config.yaml
vocab_size: 2118
hidden_act: "swiglu"
norm_eps: 1e-05
rope_fraction: 1.0
tie_word_embeddings: false
init_std_o: 0.0138
init_std_down: 0.00843
learning_rate: 0.00586
warmup_steps: 200
final_lr_fraction: 0.0
doc_mask: true
Each number is 128 + 24 x the weight over its row's rms, rounded and kept within 0 to 255. Layers, rows and columns count from 0. Numbers have three digits each. The size before them is the row's rms in percent of the matrix's.

# o: layer 6 attention output (transposed), 96x96, rms 0.109, rows 4-40, columns 0-95
# v: layer 6 attention value, 96x96, rms 0.0882, rows 5-41, columns 0-95
# q: layer 6 attention query, 96x96, rms 0.0711, rows 32-63, columns 0-95
# k: layer 6 attention key, 96x96, rms 0.0755, rows 32-63, columns 0-95
o4 097:119103151140136177146150133117136165125119130131115134075155105136134131123122134147118165173097182122112078099088093126145118148104129149146117148135130126089111117106109115121176117107120124155127128128137120106100090136156119102096149185173068114156145138171095154112134140132109129146
v5 092:148115125159162099116133097127108127106112067170121076112147162134123135126108153139118143121098202106131116111146110118133162146112115123095136125163136156141156124140117091154108107122148132143103149190119127075151131116115137153103139098177167123144099153145125143108136137131144135084
o5 088:164152148129160120136058109160139097135125142128131130128088095188098116159162110112144124173133087123092135083152122086144118130135180138168130108071112121167101136102135113118080133106133115109122107113117119121130108133088132116127129123153112149126077115132146117149117135114139144128
v6 095:133116131159133141097100106158126137151113137115125083106109083137149151162060124132098124133150099171109124138112133144102135103111119123118159095148122127179128114121154116144100100137108148114137098153150167140085118150138178108186106117116144087128172155100127108142158157119110119112
o6 094:132123129169135108116111108116161106154171119072091129114105152128118124148139100124111139100095143110135137106148124155142089094150143158111124165153137123106078148129116119114120122102141116167160107118075082141115095117126093124164152117091078129095153108125148159112147162088147109106
v7 091:142116146171136123108130110100132124151124124095116137135123098178124113099106174130176121149124121157130065130115112105157141150123119102132124125124125139110158153145122139172126105126107116150116138129099087122144061114122155157111091106165104103151103123131156117169148148124125197085
o7 088:103127144137136154141146130131144115118116153098132135083107124145164119144156133126139124133107106107128149169140123096143115092081142141126173112074095113209116080123127111139130115147167150166158117128115142121109136173140156129117170131141144170150143133145099173109135152108113083150
v8 092:094118165143146107141125149105137196114122106132152121123120132093139104146129125106166115122125081155130162162139151145088123180130139135107121136110125130116137089123129082136164127130146136148125095138139157131175137125164125128145117141113083083074127102135122128115115104047125127097
o8 095:143117137152113127134219105134123145105069084140113126148122107152124103114102134150084099113120107117102100102176130115103125128139136138117088123139148124115072148165182135110151133108112109160114115109107154124124124106118113113129083120134131125143164118124140105080125156151153148102
v9 091:097158145162121118123170101137147161113134125148152145093147122108109126095131135114153086120181162116138189070128113141095098106079087185169109120141120146116141137120104173119151116122137128137134135120139137115150095152129135170156103124115091130174128145122093115120145128115133130125
o9 094:146111129143147106131153198127113150119138097131127085112126131139172101102130114135145160147123047128122131134107182156145146100148115115118149131115146103057109124124140101146132113129156125121124114117123113137163094116126115110133096140144145114133129144131068088121142132080100153166
v10 102:099137143137083115134132126164102119076111143129116139139148083151121117131159127167122132183111158132115130126167123131104101140137131102115139097121103126155125179120134099198150107149111123188141119138149121147137154110127149171150109139131085131075139142130117132136114119162128084086
o10 097:129139155090134093113091159115102113151094100139131128115118138100161100144095132122155108101154126123106083170162131106136126081164142133121156144118165141157095107124179130079126134118147101142090145143135148148151101121120123119107139129122161120152154097156174115112102100095159172113
v11 097:098145140094130113117145162147144136180118121142123126135157128108146153185151121164110124157136128088146144156095133108146094108122103107157151148130106120109127107126126166125136115113163108092122144130113164080114105112113159122134145127190103069076143116090139101119138125179131112110
o11 092:113100099112119117116129086120105162157124111107121146069131133105127151089129087139130131135083132130121087126110186159129126148106179103101139132131069210150131139138125109114129105088116119126139130105122125114141136111140122135147087106130184074131106116106108134129136140128127121126
v12 094:114128125100118119130145103109139109137124135094149135159145078187143100088111112148090130108082137135140160160089125096159122109089144119137167140104127135162119119109128152144132140121123153144135184138156152091148135192152132157096116149175163121132093115129100094125152108144119127138
o12 092:095143122105146127106140127129136118134147131139099137091136169127154128143151095108168162156160115144098135155101112160122137138104151115129128134143185074192110142118102157162114141157124170154076150115139108113126139121111133156154142105116124113137120102086102108185140166136127166134
v13 088:108102107118093141079112137112163107120121137115129078115107161149128134131123106180122154107171166113094113071134132155149117153129123120115160116187091092129164134143134141124149117075162144140131162137112108158135138131127111153163099125152092154114156104153103099110121107130121104109
o13 091:117167123149101069120142113119119163139124099137215196119153111148102112163123128119133187089135132137079144101138159137138114114118154124146145119127158151136140128085137150141107118131143117109111151141130108128133083112119104134144153160127172128103102132142114114091123135127137155102
v14 087:110137146111137152119115118119160171123161202168106110134139130137132137143114130122140110125140149134176144154167090138137151104156146079116090117161122136159129111125122073101102093138124115125136176136128138087100119133139107123129110125138074095167101138132062118135123100112141121136
o14 089:111150095157093160099121098124132123145094105123132134122109125121121103120169189098148132128160104146149103099126130130116174115154106153097133091141110124118131091103131143184132131088144114157137098111104143110150150134169135172106116117095128112135088113124164116135183154087112146152
v15 095:106132146126156091164152100157119104135128127082121155129129065099062158113108125129157158162172103104176121079131123110138126092161112138119148118148137143159141156136153114109105118136137083144145161130079113114121137151146134094135106122133112119144125097117128127118098087113092142138
o15 087:118112129113117105144122150090155131116133106113107104102170109160147145110172149107148118138133155149139141180122146120129156090131156153125109129147167126159108100154120142133094080114126150172120069153126151153144117158117123127085105115095104088155099194127127159110124106106139106115
v16 098:200120132106101117125140134126106130119092124165113139135144115125125121165122087121144120127093104093154113066132176130111134143151122159085130130140135135138107142141139155096162115132155172111161098111104131119128129128168175121137123167118125092121125125162103115156103153163124177172
o16 090:108161135135159123176129100145154157117167097109146149156116133085144117122117129137095132140124080147160154119127104114095139136123133158163138143115078156118146180124143161139103138103099130102119108128199143146145147185140087126112132119167112158145112148132093146105117148119109125100
v17 095:102120138150134137143118153139112151151143139079109113141147063119078126157117129108115167096120126138128168076140111144180120105121086115129105115130109131159118171130105146143117120110123116152070082158125122148116131111149100137114140144099091080100146142128124102132093117152160160151
o17 099:109099132155165107142107104122106102115113140137145098120175093130145156120125137157107116157108133145094120145117120143111112101142111108101176074154203117129150132114142116090145143141168133154134104167118122127191105124147102130146143130077105096151118123123090144134108121111095134097
v18 098:117141162108140114115091132133149161119120113088101102101081109117086135086150094123086154118107109111112109112133162148154155131117168117107172131116166111133131144152108118100106147160129135133126104104156110150167088083115142094145138181105132112144150141159128083144141142169133147111
o18 090:101100140134138133146106054118144123115141159136122143195099097115163121133144141135091065121130139144141151129117140160089130138153136140137136140112165085128168139162116105122145135132174109137170148136118143117122126123124131122152080134149159146155121087127119112077092141117141115090
v19 094:134094163153140117136157120135142114118127121157132140133128110162149096119133119125102124157104174125138092167148152145118140132123115071155178096093130135170117131111108102128164142097143144093120127109059126132154178117138111145169105132114124168134127128133118170131113162081114158161
o19 087:129099132167092159113120133086170116121101112138101108154100140123117128134121126095115192149148098116127119123130130088110101141140167144113107128128152106146127151093162105117114104126124105189125114170138106114136125162160117098108168095169170092133128113164110102156115081128126143137
v20 084:164113098172098147132139138108145161092131064127136128124117090136120157140144112119117098076115140144131145172070105112106095172172113143157093153124125104126145139135149114100115100136112149106126169120092158119123138132098164130134145128102173144142127173164159142136149113130125133134
o20 084:151102144096119113174134130155158132128136122148146120129101140117129139090132137150127160138145134108111122141136159121085108082135086135126127101104076114107165158134125151131115183157115118101129132114123112122072069125106136068123130139129106098124113095102095160163119116117181098147
v21 094:117164161140153066128103132092129118135146133111106105127124126135134099063140183122138152095122123129171092098128125132151133113155143110140153137135127122128123135132114139081143106133118130122134064107113140115078149116098155138190101155103101156145079135157129142109155122132143156109
o21 090:132096151137098152122178137123119140155136144118196127109126100155185131147146130099112101112136132157182167149137155152121152119147137166114102144138097151132156158126150105112115139143127112144136128125121118089173149198102164119150139140096109130144106115138085101123104150101145129134
v22 095:114125118098118149122153089089137131132126141138171084135088133153150125127123143132140108156078091108140115152088126127120129124148119155128130141090122129142139126163122122126110157123174152121122112175144095136056102103120104096146125147130144166149074129086075134105082127141127155111
o22 097:144106118153146177154127096195113121118158122110136141136104136191159144142161139152141161177142156105150128137122109164124164125082135163123150121155147149131150131141133156098126138102128126129109142163119129169135183115127130104169145126124128088098174141137151117119116123103170149126
v23 093:146154105154133121097133144124112127092094148101134107132124052117128161092118119102184101115125119112134110090112145096113137139167131099118123117141119188094121121132120168112121102094147103120125101183115151105133164146150127156120176156103157144139124124098151132150158114117130093143
o23 094:125102133101107167176106124138155147167155142145171058114118136116130094133144121131113119133096116160125107170180094109109128135077146132133117134119192132092119091127110170134145109147118123142131132137152118141120082132117126129179133106095085110112134148111101123156122138133095137141
v24 092:141107101119143101191135167118152133140144113130097164158115129142120155144153133113115127146087137091101116157092130128127135154098124163058149115136119170113175126133168126179130111125137131159083138116114154124097121133153126179154131142122104123148112150161143131133120149073120150140
o24 095:112141163109176092121168130130196154137120154158119153156144103130151118115133120148133137121152127095129130094190138121127141132124113145148082085136155182186094120110136128087135155109118156116163158166144151122141121148083129136113128117135156129103151132112099129145121113145141096116
v25 098:136141147135117135129109152126094112092169162143106106097110144153152146190117107105160136140114169166089104167115133118152097112112094127159104129102126151097165119139153136105102134169177124098111139130125114125146156092139140160130169162133146102116118108148135192125105152114113117122
o25 092:133120120124122150113095124143112107101166166164112105118144095123095150149153149163127123087097120140102136115163147144120117140126107154102153099126121144155138120101140123140166114125071107145158143158170160069101095140148118085098137077144131139111150117112188097122130108119129098131
v26 099:120095166097085139131159151125159095130151108144102137158111090140119119080136146125087098148125079120131162127108148167104163141123143123152133146135124133126124120116134160137102116109128092157116133166109130115157149123142118086151136082146116122141106126175120152130179149135076068125
o26 103:143160152123118121110159129114127149161144121125164121196084138135129115153107093140128129129131169177089087152130159142094113148088136139137096117179143121155127116145124122103120119166086079094173106114106102143123151127149137169086122095099127137122117134122130137113142150121118172118
v27 101:117130133139090135072132141124138115162138189099115135119126109126123113125122120131160161132130128098126125176128116121140114141157086121119121108083126118122127095111142154105119134130134151145196112124117152149137132120168064082132134080107119143164129148080127115102107128127130202132
o27 094:096139087136119142090102107163146180098148130113140124138176130137130118148128151087109149163093125115152098133095137137129145123138138152114108132138105093122121135118117122144178112160167103125122121206157094139118133107142125120094150157093110144121166107095127130138158073121130121091
v28 095:101145135169149157133177111125145104141135128101157107116140152112122159067134147084146129186134150160096128172110139151138131164112145153107087118136139101129131129169107137107125135121117159095164117127079089078108096129146132126106140116117122141135126132156155137112146165159089133150
o28 097:133084122142098126099117118114152138112149160140098091111092109143141114135161190157128111133132137115138118155087119088092116160121132125154118133068071130155115140107135112118154108117120114137124134127103103171084173160117139130134164140122145107108119178082110143090118143128111151120
v29 108:160131097121111142075119124171132140142086131145158096128129133104100180110109130130096141120123199135111152127121153139150103113104136130153111163130140141138151144091171144097123119159140118161093112110095134094107102104118137113098136144144106100141137127082121109089088104151131121178
o29 105:134110144112136089181037140090106127086117109160105136089154093133144113131114118133126134106103129134133124110104115143123153141137092143113153118095122124139160146151135127154096099092145126091155162116148108153140117113125153135134098116127133100099131170122095137144198154129140152134
v30 095:158138145087125150144145108124139095110118124140130163119109133195143112156118142127106136146134135099143075193159167157136123119137082155125173130142132110131135114104128128120124114163155163110091110155147108173159121120096094072119174108103110129145133147141134123120159119133160111112
o30 100:159088125131120111067068086159169141109121089097134107154129123159109117162157081109121148159156158151144152125130094171153143158109124141128144134172132126104133113111096115120142148134123121127136126123117160120119118138125151123086125124171167162125141123111150146090087111123145109164
v31 095:164142115133102130114134110083160118151109147132137136151162130108136092135114119176143138120090115139126123115147130124122062158161146150136180121114072100076137120128116112161127106136116086172100153132102105112148140156109120122169154140146140170108171101084126151141104132121129148115
o31 088:069133104136112153132133153126058185111116094114111153120103130125080126107113110135127150114179141176099084150156143148148145117123124137143138167110120152145101137095156110102105150124131161115132144145135142107138102130132146126119162133136129145125136179130130124190158143125171103117
q32 092:101133119126119161166124125132120174106130136101103126088126102128120144150114119128110099130134087133117134139148202136128121138143170177101094125116112081138135122100117145086126134158105137197097149132105174126122089140112098125155129169140089095131098145141104138121134123150137088109
k32 085:136130110098104150095127125115110111131154110142119146099072116127145096100140143157115108103071143130104132106122072141136111135164109114122131115075094110126176132122118103140088172133135152104131109109136150095138092126165133136087136148174143112114113110143135150117176133113130101072
q33 084:154111131131103107097145136129092137118144118109139103164162122163129121152134103103154152130190137141077102115104093125154173125103081110123151142132167136131102125125104167165114094130140106074089138110179100116128122142136152115132124080115124138121110116107145111152094145145169141112
k33 079:139160122115125138182128103165107137128134145129145089124103172126145146163130126122091103097112088101176136080097148105125093121142169120118113118107127082111141125129192129181150135150135157136106144097121162128108118118128076122118136114133097123179108111138160125108138154112157119128
q34 094:179135121097124072110156154127110125126144093128111144164099134138111117112121136146163154137143184155128124114126076130117127170124136139148150151122140146091114102125146133153109141107150141062124100093142080143120129105129133118061138111133128172097157122107135112102150152122165130154
k34 089:114130133194170131141174153120131139105117151124132110144155128134142107148103069123119134164120122098135122092129120133114124099118090091146113163129173146077111087113142137084145088139160073137150135155132095138118116156143146080126118119118085136139161163139100116131127114157122128119
q35 086:110157119094152087147165130146198083158132163121119172125107136123119163112113123110149155093123103131176178113158120127094096135148161165128141137140125142136151129118146119116131132098117143153185135126117112176137169118125152144097120164176120117143150125131134169105144127136121126118
k35 069:134096103109130113131173126118170135125097154186104137087133172123162093101135097105139142174169130156145134134103145118106102140123143155124136159135098134152148124142145124157115153146124128109128128129111103165174115127153139157119124166143175127106164139121102174082123154073127133141
q36 100:078129133078148161162110117136147146140124095159134085137128140098145113149120137157102098167090121128110095117112145132123106089116144144092129117150117090139126130121134085139112161142149163139092137094132184109151074178103129101163129160123121147110103153118134148143141113115122121170
k36 085:147140156112149095097118157143110066097156117125136120083107109109149148146134183132168141091153153126177152149129127148144118145085155149130126107111113136103152137128131120121131129140116140198153099143137124087129139097174140119109130180161106162129114153106146121130168119112117113116
q37 096:157146116116140055102151114128114112135148130109123171145109114130107100080144142150181123109139164135092138166173112122114149117114137146154098121088120131127082110137148133101126125093123123120144148103154111170122128092141130113061113134112135135122173143108136092091143126132170155137
k37 101:140090103096162149134176132128123143098079103125125102174110141178083073169124067136127161144111144136138139129110108145122092149123156123131128177133148128095161098174139127100165119146161120120136136120115138122130149118129137115100142118147104095115144107168118151115146143123155104106
q38 099:168099155128123074112146146097151123091127155111103160136125112146102134158121162107126170103156139129158162139137101133146136117106094182180142145130141144121123112132092095189129151109147131128137140154156092160102149155106134131123159119081134145140131111156160148138116170121148108152
k38 084:120054105158147113133155089133130123144123152114109149176145113119113121140141146086180138145133115167155159138126155120110127112115069063146172135138168150105102115144116100099107104139132097108145108111107114126100109155103128147147145120115134092159158117113143134127117117090150112142
q39 083:146117146093151144148080109159090135189151136114147117123156168106130096168103087136124149121159097137111167147087117141112078146147145111110148158154135128156166116116142088156138110160091130169120094082133142132132127096103111131168114121157130124128098117137150129120115138151103117139
k39 090:092129088112100117134080132127075104162129136111101172110128159094120137144151154148104149135155144112152148169123154129122122144157109144175135104119121114120145126132099087150093127123102163160141148144116111079139141126119074147134092136129120093121068124133167133161147103134106156117
q40 088:132100133145124108163106154133111132161143105134189101116162091189145167175115101129117076122142118128103084123145105109153126124118119105116129145133083151125150136135110158129165108106127120119137094114134141142134110177119130084143112081133168124166127114142122112159085114155110134151
k40 107:065100140116113116120090140107120154142176126130137126123158116147110148145140147129115119092122158147113120158125135149089131096128128082106140103145049113140101149114108158079107150103131153113143122075118148155116103167094118118138147120117143115138091156134150082145112091124143153129
q41 113:127119124127108179126129133120112146173121150166121130118120120108146146112115152135153108132092125129149123129157204111120110117132149117126047127136162153136133152073114108115138123124118123134084141129097161084140118168155083111140118155127139127158119140097146163152116090096112101089
k41 095:121139103069123114121164106127152100163139146130116148134123125118174143087128157121165132087091135115131170095123121157143127132100088141129170123121065114127108137101142136167111135106108159113124129109129127083130115119106158164163108132093089186145142126094127124121131120135155104086
q42 112:202131118136104078125141151139087126105122100086130110127124095139096146109127159105179133124171122098121138124121151124154148145171157145148117148134108157107099144125111131091128103128121117091105121138188094136090127129147094091099132142116153138139116139111151154131131140120146116068
k42 089:130113095152078166126159118130108157143089077127145119119128094150168117122107090085077113151121126146127130167104122141118088149123114146131169143161103091117144084115116127122151115112129123101089109153139098147074109182128114117148138144113138105158122109149127138151111126154111126091
q43 106:150120100125122144101121157147136129137155129116159125095097155118180157157097115144134093159159139084133106120118110116084065127137115138105101177152112102124145134090133131105167137116102112132106119098135136121126105084138148089134112165148099156142150153109143123100122126150098064114
k43 112:132145093153147132140119184122099148125121108155115165090164148101142155112100146128097149121102128155117114123095151127135132149151100123134121098120104131100144122103057064120111119103138138122129145148124132104140103136164093132152136156146093174125143101096144161175134099122076133133
q44 104:150121167118158104109166143111106114130127149150106131164083098177101122146125150168154128116111148141193122114154066111150084079133094168145097165107122120113125146137133109140118173097100105132146119136152115137131102140119152134067124155123108148119134126128122117144122126098152133125
k44 104:140112108131113096135131167114123119125157136078130147153098104122115190129102134103099136108131105107166143163164151131139137125145081116139111106115116160121191105164110107154124165135102134130169125127114127068147173088147144122164125161119123127143111120105131146141169127137112080131
q45 113:112169143145110162139119121140170139155138143110148125087132161104151094153144109157139112115066112156128143182128125137118080117182129091113111099124071111124134145143153152121152136153119139170107107120077167118139141100120134118147146136145109112176128153109123144123114125159096111100
k45 112:102128105130140142086135168093122165154120110134158132123168107122131111101125144105153085123110121158094134142119187102097135093157104083143107094123086115187149153123085106145119128119111138126105143125100178108118144125111132148112151085092168100116123141108136111168134111116117120125
q46 098:155116121163111191152164127146103109126134119092134111148148143094142069122113077134082108117152101136163093130136139122148149148092141086106126120129138163117177144092147089129121112129121139152111137094137169131147133139129104121128139148165098100170093103153151148127096132157125119140
k46 082:102169102161143138116136141110096150142090160104140170160175140137114127088092094076104130138140105107120149097108183113107157086116142137111124102128133147119118135110124140112106151130141117155115133156101151122161164128123088110161157137118080144162083136122101134084106134126121112125
q47 116:140089098101144112130128147122145088148087159122122152146078082166085111132108167135112171140130168129094142133144081124120122118114113133165142132108128131065131103187120165115152148132148091094141138144161106131116143098131133125138122129125118128111155128124136059103127129113152144117
k47 118:124126107162182128113158108093129112138073132136133122159117128154083132120113049107145099133155115120126100114135127095114120130144165116148129153108169154154080124117152129117146101108163079121122130153106094144137128159126130070095152111140122138154158129115124140124128138156154163158
q48 103:131142184137137131102124100126103146112148156177118088116162140096142123092153170136112117105091132120108136107123182145093122132103107129128127114117110149134142127110081132162098111128101143138134113104143123142131127166149139138184109110141167107121099121157113152153114139142051137175
k48 111:135104113116155113125169116123161119114158117160114128147144145187068114138176141133102123149115130113131099159155113110100113115134146100147145172126125173125106112155160153138119120131144102088147113101106085152099116153109164100111107093101096125089175130153151091125126136121160120137
q49 102:094118134132119087156146065112170189100137132151099134140136117154109183116108103113139121140119150124134104143123118108148117137148118168133153147135158126142080149130146142129133122100148091125118155153093092140104169164114140158085134151086171135138170137121105156141159126149115141134
k49 100:131101093155140127091150115142184136104151143154109147115122166171088105115171121140106138103123118104115142125104131054123119082101152110156144131165124132135099126146179166097124135123139128107124104150154120138119141112115157139102174099147118131121109147132109119059113127118135117101
q50 122:111143157145145109145167128140133132079139180153140138142156171150127141099100092128179112127109158128121129127150129118101123144127127108138117148125085116167124108119135160094108114117124117122123178089146115182142104155116189108109135088169108111114127141120127131068118124143131144175
k50 111:142144139123134129135057145123141141118121128134105163112147150145169112104138174163142162134111109139152129107141117155106131114126136139084155110107070154168119149096131142153145141118132158110129102133116141095136151149103134083122128164124050146116166146124128105160141104095141109085
q51 106:165103094115120132130110118152137143134166141127106188149134098147123175134120150124177173135135176134106117098122139127118166167098169094126142149148112143091122185150105113159094128144104140138077139124067133123123116109133120125144119140130152152139097140119095126121162113147148100141
k51 104:100108136151100139100152128126160115095102120171134122097155130131175119127164169138187131093144136101131191096110130101144118145153104125123132172095075127133134118152116117142142171140134157123168156145148160144142109101099080129143100161131118151140112129148161128152139121122125161119
q52 101:116115095143117169132104105127120108155136099118094115142099106106157158128106161140078113133111131150142138125087164083140081154151132097151110148090117133150120138102125131144154127086119134113136116154081154143157114134131173163122130121091099153150110143051121122157125104140141149153
k52 094:110131155133112130120129097098133124123104145176135151161139132186086131154146140093116111138105123107127122137157128101158126073099175144128156106100090122145108132141167106147110131081111108134122081100139151158130126100165154171161125140137132095115158136133114164097144135178127139099
q53 102:122133153139114055111144145110120161134101094146122140122157098117147157063110092146142159154091135158100106132120080137138177105141167097128148083132065122128130139165140105167153108111162114126128121125149134157119127166138120126126141153108129124119133151099133115142134149150120164110
k53 106:084131179106098136085160149114149133117157115141125129148131117120097120103120153115092104170082128147140152089117101132113120111181149157142141120095116130129137179107105129126113149145165104110087116122129169125135154095104138106140147079125161080099118123131154153154137114114155089137
q54 101:148113164147150136100139095123140146133153136102132101122133112154130094130126178112108127132132147100170130142097061135146109072127139148091099149101111124150121103153144135142152138155126102180122096172175142134153128098137129093126126173124098100122143115145097146108162151139110084149
k54 092:138125074148153113071124136115176109117147114144090132140108079114115118130133138126072109129081120130099156114088128126121128145133129116089106112114138142082111114123104161113059117081112147156119150137141130121148134136134168110131129137098140152148120101117183131123154106121171147148
q55 104:166148131139132095168159109137101127123123088142172121091146131125121122127152122154184182118112139101111175082118126132139154182147155138117130138147108135110123119149120104138115105103129083142139132145162103062105117123127127108131125098077119137124155154114122149163138106160124174144
k55 093:127104091137097185133154103116139112116086122108103122159107152132109110146144108149104120177149122143102098160090122090120135109106110110145118109151105154136166132096120111113148113141132068096115149117130161131176133119127120095205128140116167099133138121129109133141125157167145106144
q56 108:126112113113120122079123142159142095105134132135130180079092108131113130152108111097121089143119152126136139091128147129070096116127121117107128165108111123096078115084141126162114111126130121135117104124087154147131103144098104162113157086114120089148140112183134153145160175126143107107
k56 105:108142128134098131080114120134127110173139135113149134087120130125132126109145150103166143121070111146093128138132176087127131161122119085148136144100138132144110088062115097142143109120138102147133116125155102131110124118160111118079131098134086175138187141145142112096124151111131086135
q57 103:126148123127081110158129128101137128094129144095121139143162094146098146122110162118103125162111112099150146091206153122113099134137125134102135137119144121134162136148090098137134155157133158127151134162147115134123100153112112137138160131048103138161110158138087122104107114170139096116
k57 100:071109141142145108119147150122089105107127134119152122130102115154166113130132127138122129147131126189125193185118114172131128122154126086138187118138118140114148142140148168114128132126182141096139135099143111136151137157115140116090124135162115123149125100162097150101133149140121182160
q58 121:137117140130142148144075091132078110140129160157125129155107126097151136118186135134109121095112158123095140069164114128121105132104115103143106144113119104082160163149153159101138124123106107130141108145136115122120114129186134179119129090135125180159112121118165143111123160159127106103
k58 108:143114132115108116166060118127132137156102109148100115149100091125118133129133148090106092099165144147121131147135133126167164126171081136095161175104117111158118126096142149108153153135115122129139123148100107180127122138154094147161158152134148148152088122117133097117133155142107112072
q59 121:115112125131118143106149152123095163116117120137135127158134129145119144137128154115108145120144168129145112081141132111133144128149138125124108108135147098168152132098129125163157114157131135105164185131163126129135102075153133158217107085077132153114131108107126103096161145149160133083
k59 106:069088103127107118130123098116140179117127121132143159122117100161167135071105108111096119174092155147170098130098124154137140111134107133131157144134134120084156150170142169154166130121131117150131117141129148116103116067151116125136117134083133116107155105117124120103095158149147144133
q60 110:129115121122158101133070112146101097142142157135132163131106088138170116154167127096072160147094143170143101147115137137148127071162112105106135135126130133094138111079131124108151123120100132114103179112108116144095130140121147148136103160120127179150127149111139106141170120147145131160
k60 116:103136121124118147137122126087067096092137113206122115153122101115117123136158142106147153092125113139150121136121148143119186132142110154177134150108150083170134142126117148136142122137103151144128100120136156143134132132142101159170137075123132127098096143102170137077137140117111145096
q61 112:113162118137131146092180105106110121128091167123141124104132146131112099105178160168116105123089136133107096148100083149113139169102176152112127091126131118144120142148089140115138093118112183131144153124101133131120164166115124153115091170164130120142156122142100144162147118151143104129
k61 108:143119114115170153137143110137146118111100157118132134094109134161099126116093134143103095090121118132143153123142079091087122151121159106099149136094137156185162120147140102121122131165107141117117079144124127108129111109103179062152125133112136107133123094161143076134119152127116155162
q62 110:130117114142139117168092131178119147137181124171158117108118074145138118114144146142160092121148129119076158150147107092141134097094125107146147156126119105115183103104164142097082132104145131115121115135104136135131115140144127128114097126127087117080082154138132099107126148159139135087
k62 107:086152142121075103116153167119096122115159145120086118124120093120132130122139092131131164085113129158078142107108068101107148129139134164139116123098097115100110132107087128113133113069115149129139154078128148136095117146132111161106119142157157147116094126136126077148146143140136138110
q63 104:117142108053152137115128108178159116112166128100110107099099134118102132106135105127091108109097097108083131105148145109126134145130185156084148087109107151096122137137179164109140136127149129161117127080108109138159123140141177158134131153128141156121110129118103118135122122133134124169
k63 100:114140107106159127120152092126126148117128096142118097114142144146105091144164145175120122108113144125130138104115140154126129105103130146084122139127129093173106099105203104145116125097163123162113148136148180162127073140126130098110120129124148176120108183105133153131132154103091109112
v32 101:116126167135148126116100117154113107162107133118129163128129148154119137134132132127117130095123149129101148167135131145117142081110171122070124140155124145116126124152143126114105169148109144163110146116179104114101104117120067168162158128129187116146158118135082084084152118160124091130
o32 100:142125123143131112136154157150101095156084130124155141115140124126094144122149092140112146174114145141128147119135140116123172131122140153073119092142103155124112056133139150128123121170127135094175117136146126147069160130136143163113150132159176133123161162108091150136145183120124115117
v33 102:129150134136106102110144130116152104150155132144091153080136120143093144077112150103100127121134152140131095150111137102133078116107088150062130097141110121109123094123131154154106158117151114095141126168096110117144114123132161139107142110081203146155137135122124133162126160114101149139
o33 100:157141140129101106115074141091142122089099139133134122144127138147067144160139126118150116127120132121142113137106136141096080121164103160091136117193108182138115101155131143128110134131106109122115083150093132151144134131169092129150135168082162139134092143107118149142140115139134109174
v34 099:113152129138190112144119126127108130101143091132127136087142146134130129124146141156138143108161112164147139110127085150161108139179149109128157134175128122137111174100111097137117153146137113119097133139121140147168173146198076118109159071112100113113139122120119149123152136094137108104
o34 096:122152085130094111150163125093074138148158097105109134127128126173135148135152146110131157139140149124175115119107107140116109112125054128135136121151185083126128125143105129152151093130125125103136139121163114123117183103106138107098150104079096096111125104154136149146143117088140118116
v35 097:092129141107082128111116124129130144118129125131111145161157102141167143118131132100127076148144125121132052147102111145130116121096075162129112156086084159161147118138101116142132071100120141123127145135133136112136188134094098130140144129132135128104167109165122106140128139096112102176
o35 093:117155138128127166097082071117151144117135160130061115157171138116113144102121091134122098147083128123124131114141159165118145117140122162126134132100068093146124137106134096119104120112124121131119132091113129103138146130084103111145163145152159148170154104121119153127083117137130099090
v36 095:115122152137162139112124142091130127122122121141119093129122120134119145144073101116100121165150174167077120127144124118126105136117155112107118087162074156176122100104085089131082138167144119161137162095128121138091130105146137162129113160139160120085137119168109111114118119101129104111
o36 099:101116130110111142126109137126100155130075143151121145143131171155142129101078126118117100144141103114129100111111153132093099157103114107120081146140064143152105116128110142093121095173116104120123145129131133141103113097114135136124155129178122138115111127165102136141200157133135095071
v37 109:143127156106131128152101130110132125141169108197125111126103130126143186133108131131108126144091155079100107162083142106102141108098119088150118150118091123091102136133126081140126173097171156120105111115126146170116146147100117120103133108153171125152128153131102147116097144144131104104
o37 103:148096136114137135131094166070122164135107132146150100130131126107130121131079143135104174140152093096149125152096154088135155083148099107083151154137136109143117129110142166134122159134140153150122085137103155120145145141082141119092122164144108140157109136156094149117144166114099092143
v38 129:138113121176117117104141110147168160095125090132133096134126128117120124114085133149061123154154080119187147118097135092120105164140060143172115144113145120160133092115140136137143115136147134129129119152129150134142111122091121157135133140167113141164125125135125173154137117151091121089
o38 115:106094135196121140113133155121189110085139097153142105142122130130159138127085123116157085118132103155154124129111129116138097150106107093169132121130138153131157141105088098151122132132152119128142080101096138137178092137085169086127123155124131166138133130129162140135122123147133133167
v39 106:110125096127207177160120117162101112072130137147085111108158149123111105143125064158131074107115127127162121145142106117170119104169097143155126125127116105149117112122113101172105116118105166130146165132128113149136097137104090145146116113140139129114136137130115121159102125123129144112
o39 101:089101061151129110117131156126107129097094106109154113150121143147157150145142121113096127152136099154110122136130142082119179178141107110152109160100124089147123119132079100148114109099128120118157138119118148127152148147110128167132103090099099138154108110124139185161134144115174106130
v40 101:168100151123146108148109165112156070119157122129117101143089094111141101102099093115094157135081153103130130166115131145122117109114115145167168139156107111105127140099148171077142162127126134139115092154105087141142115159114109087176135132121138107089144121118121147111140127104109128119
o40 095:105127115123158173134138148121134123137136142106162110122089115112149097144139103124087100166132142112154109188155092113121100122161173118087176098136089127138136144186125132126135145134162108124089086139124164131135098144112148137095149113137099082122085141122104133098127146115114097131
v41 094:141154133137121127121117108139107133144180102177136110146149157127118142158105097125145123081080087084146116153105149141101136141144135126152103134107128144194153138137108161154090144158133179117123164128127098148168166164114129142098159106121157116123100091128107133119087138136122151142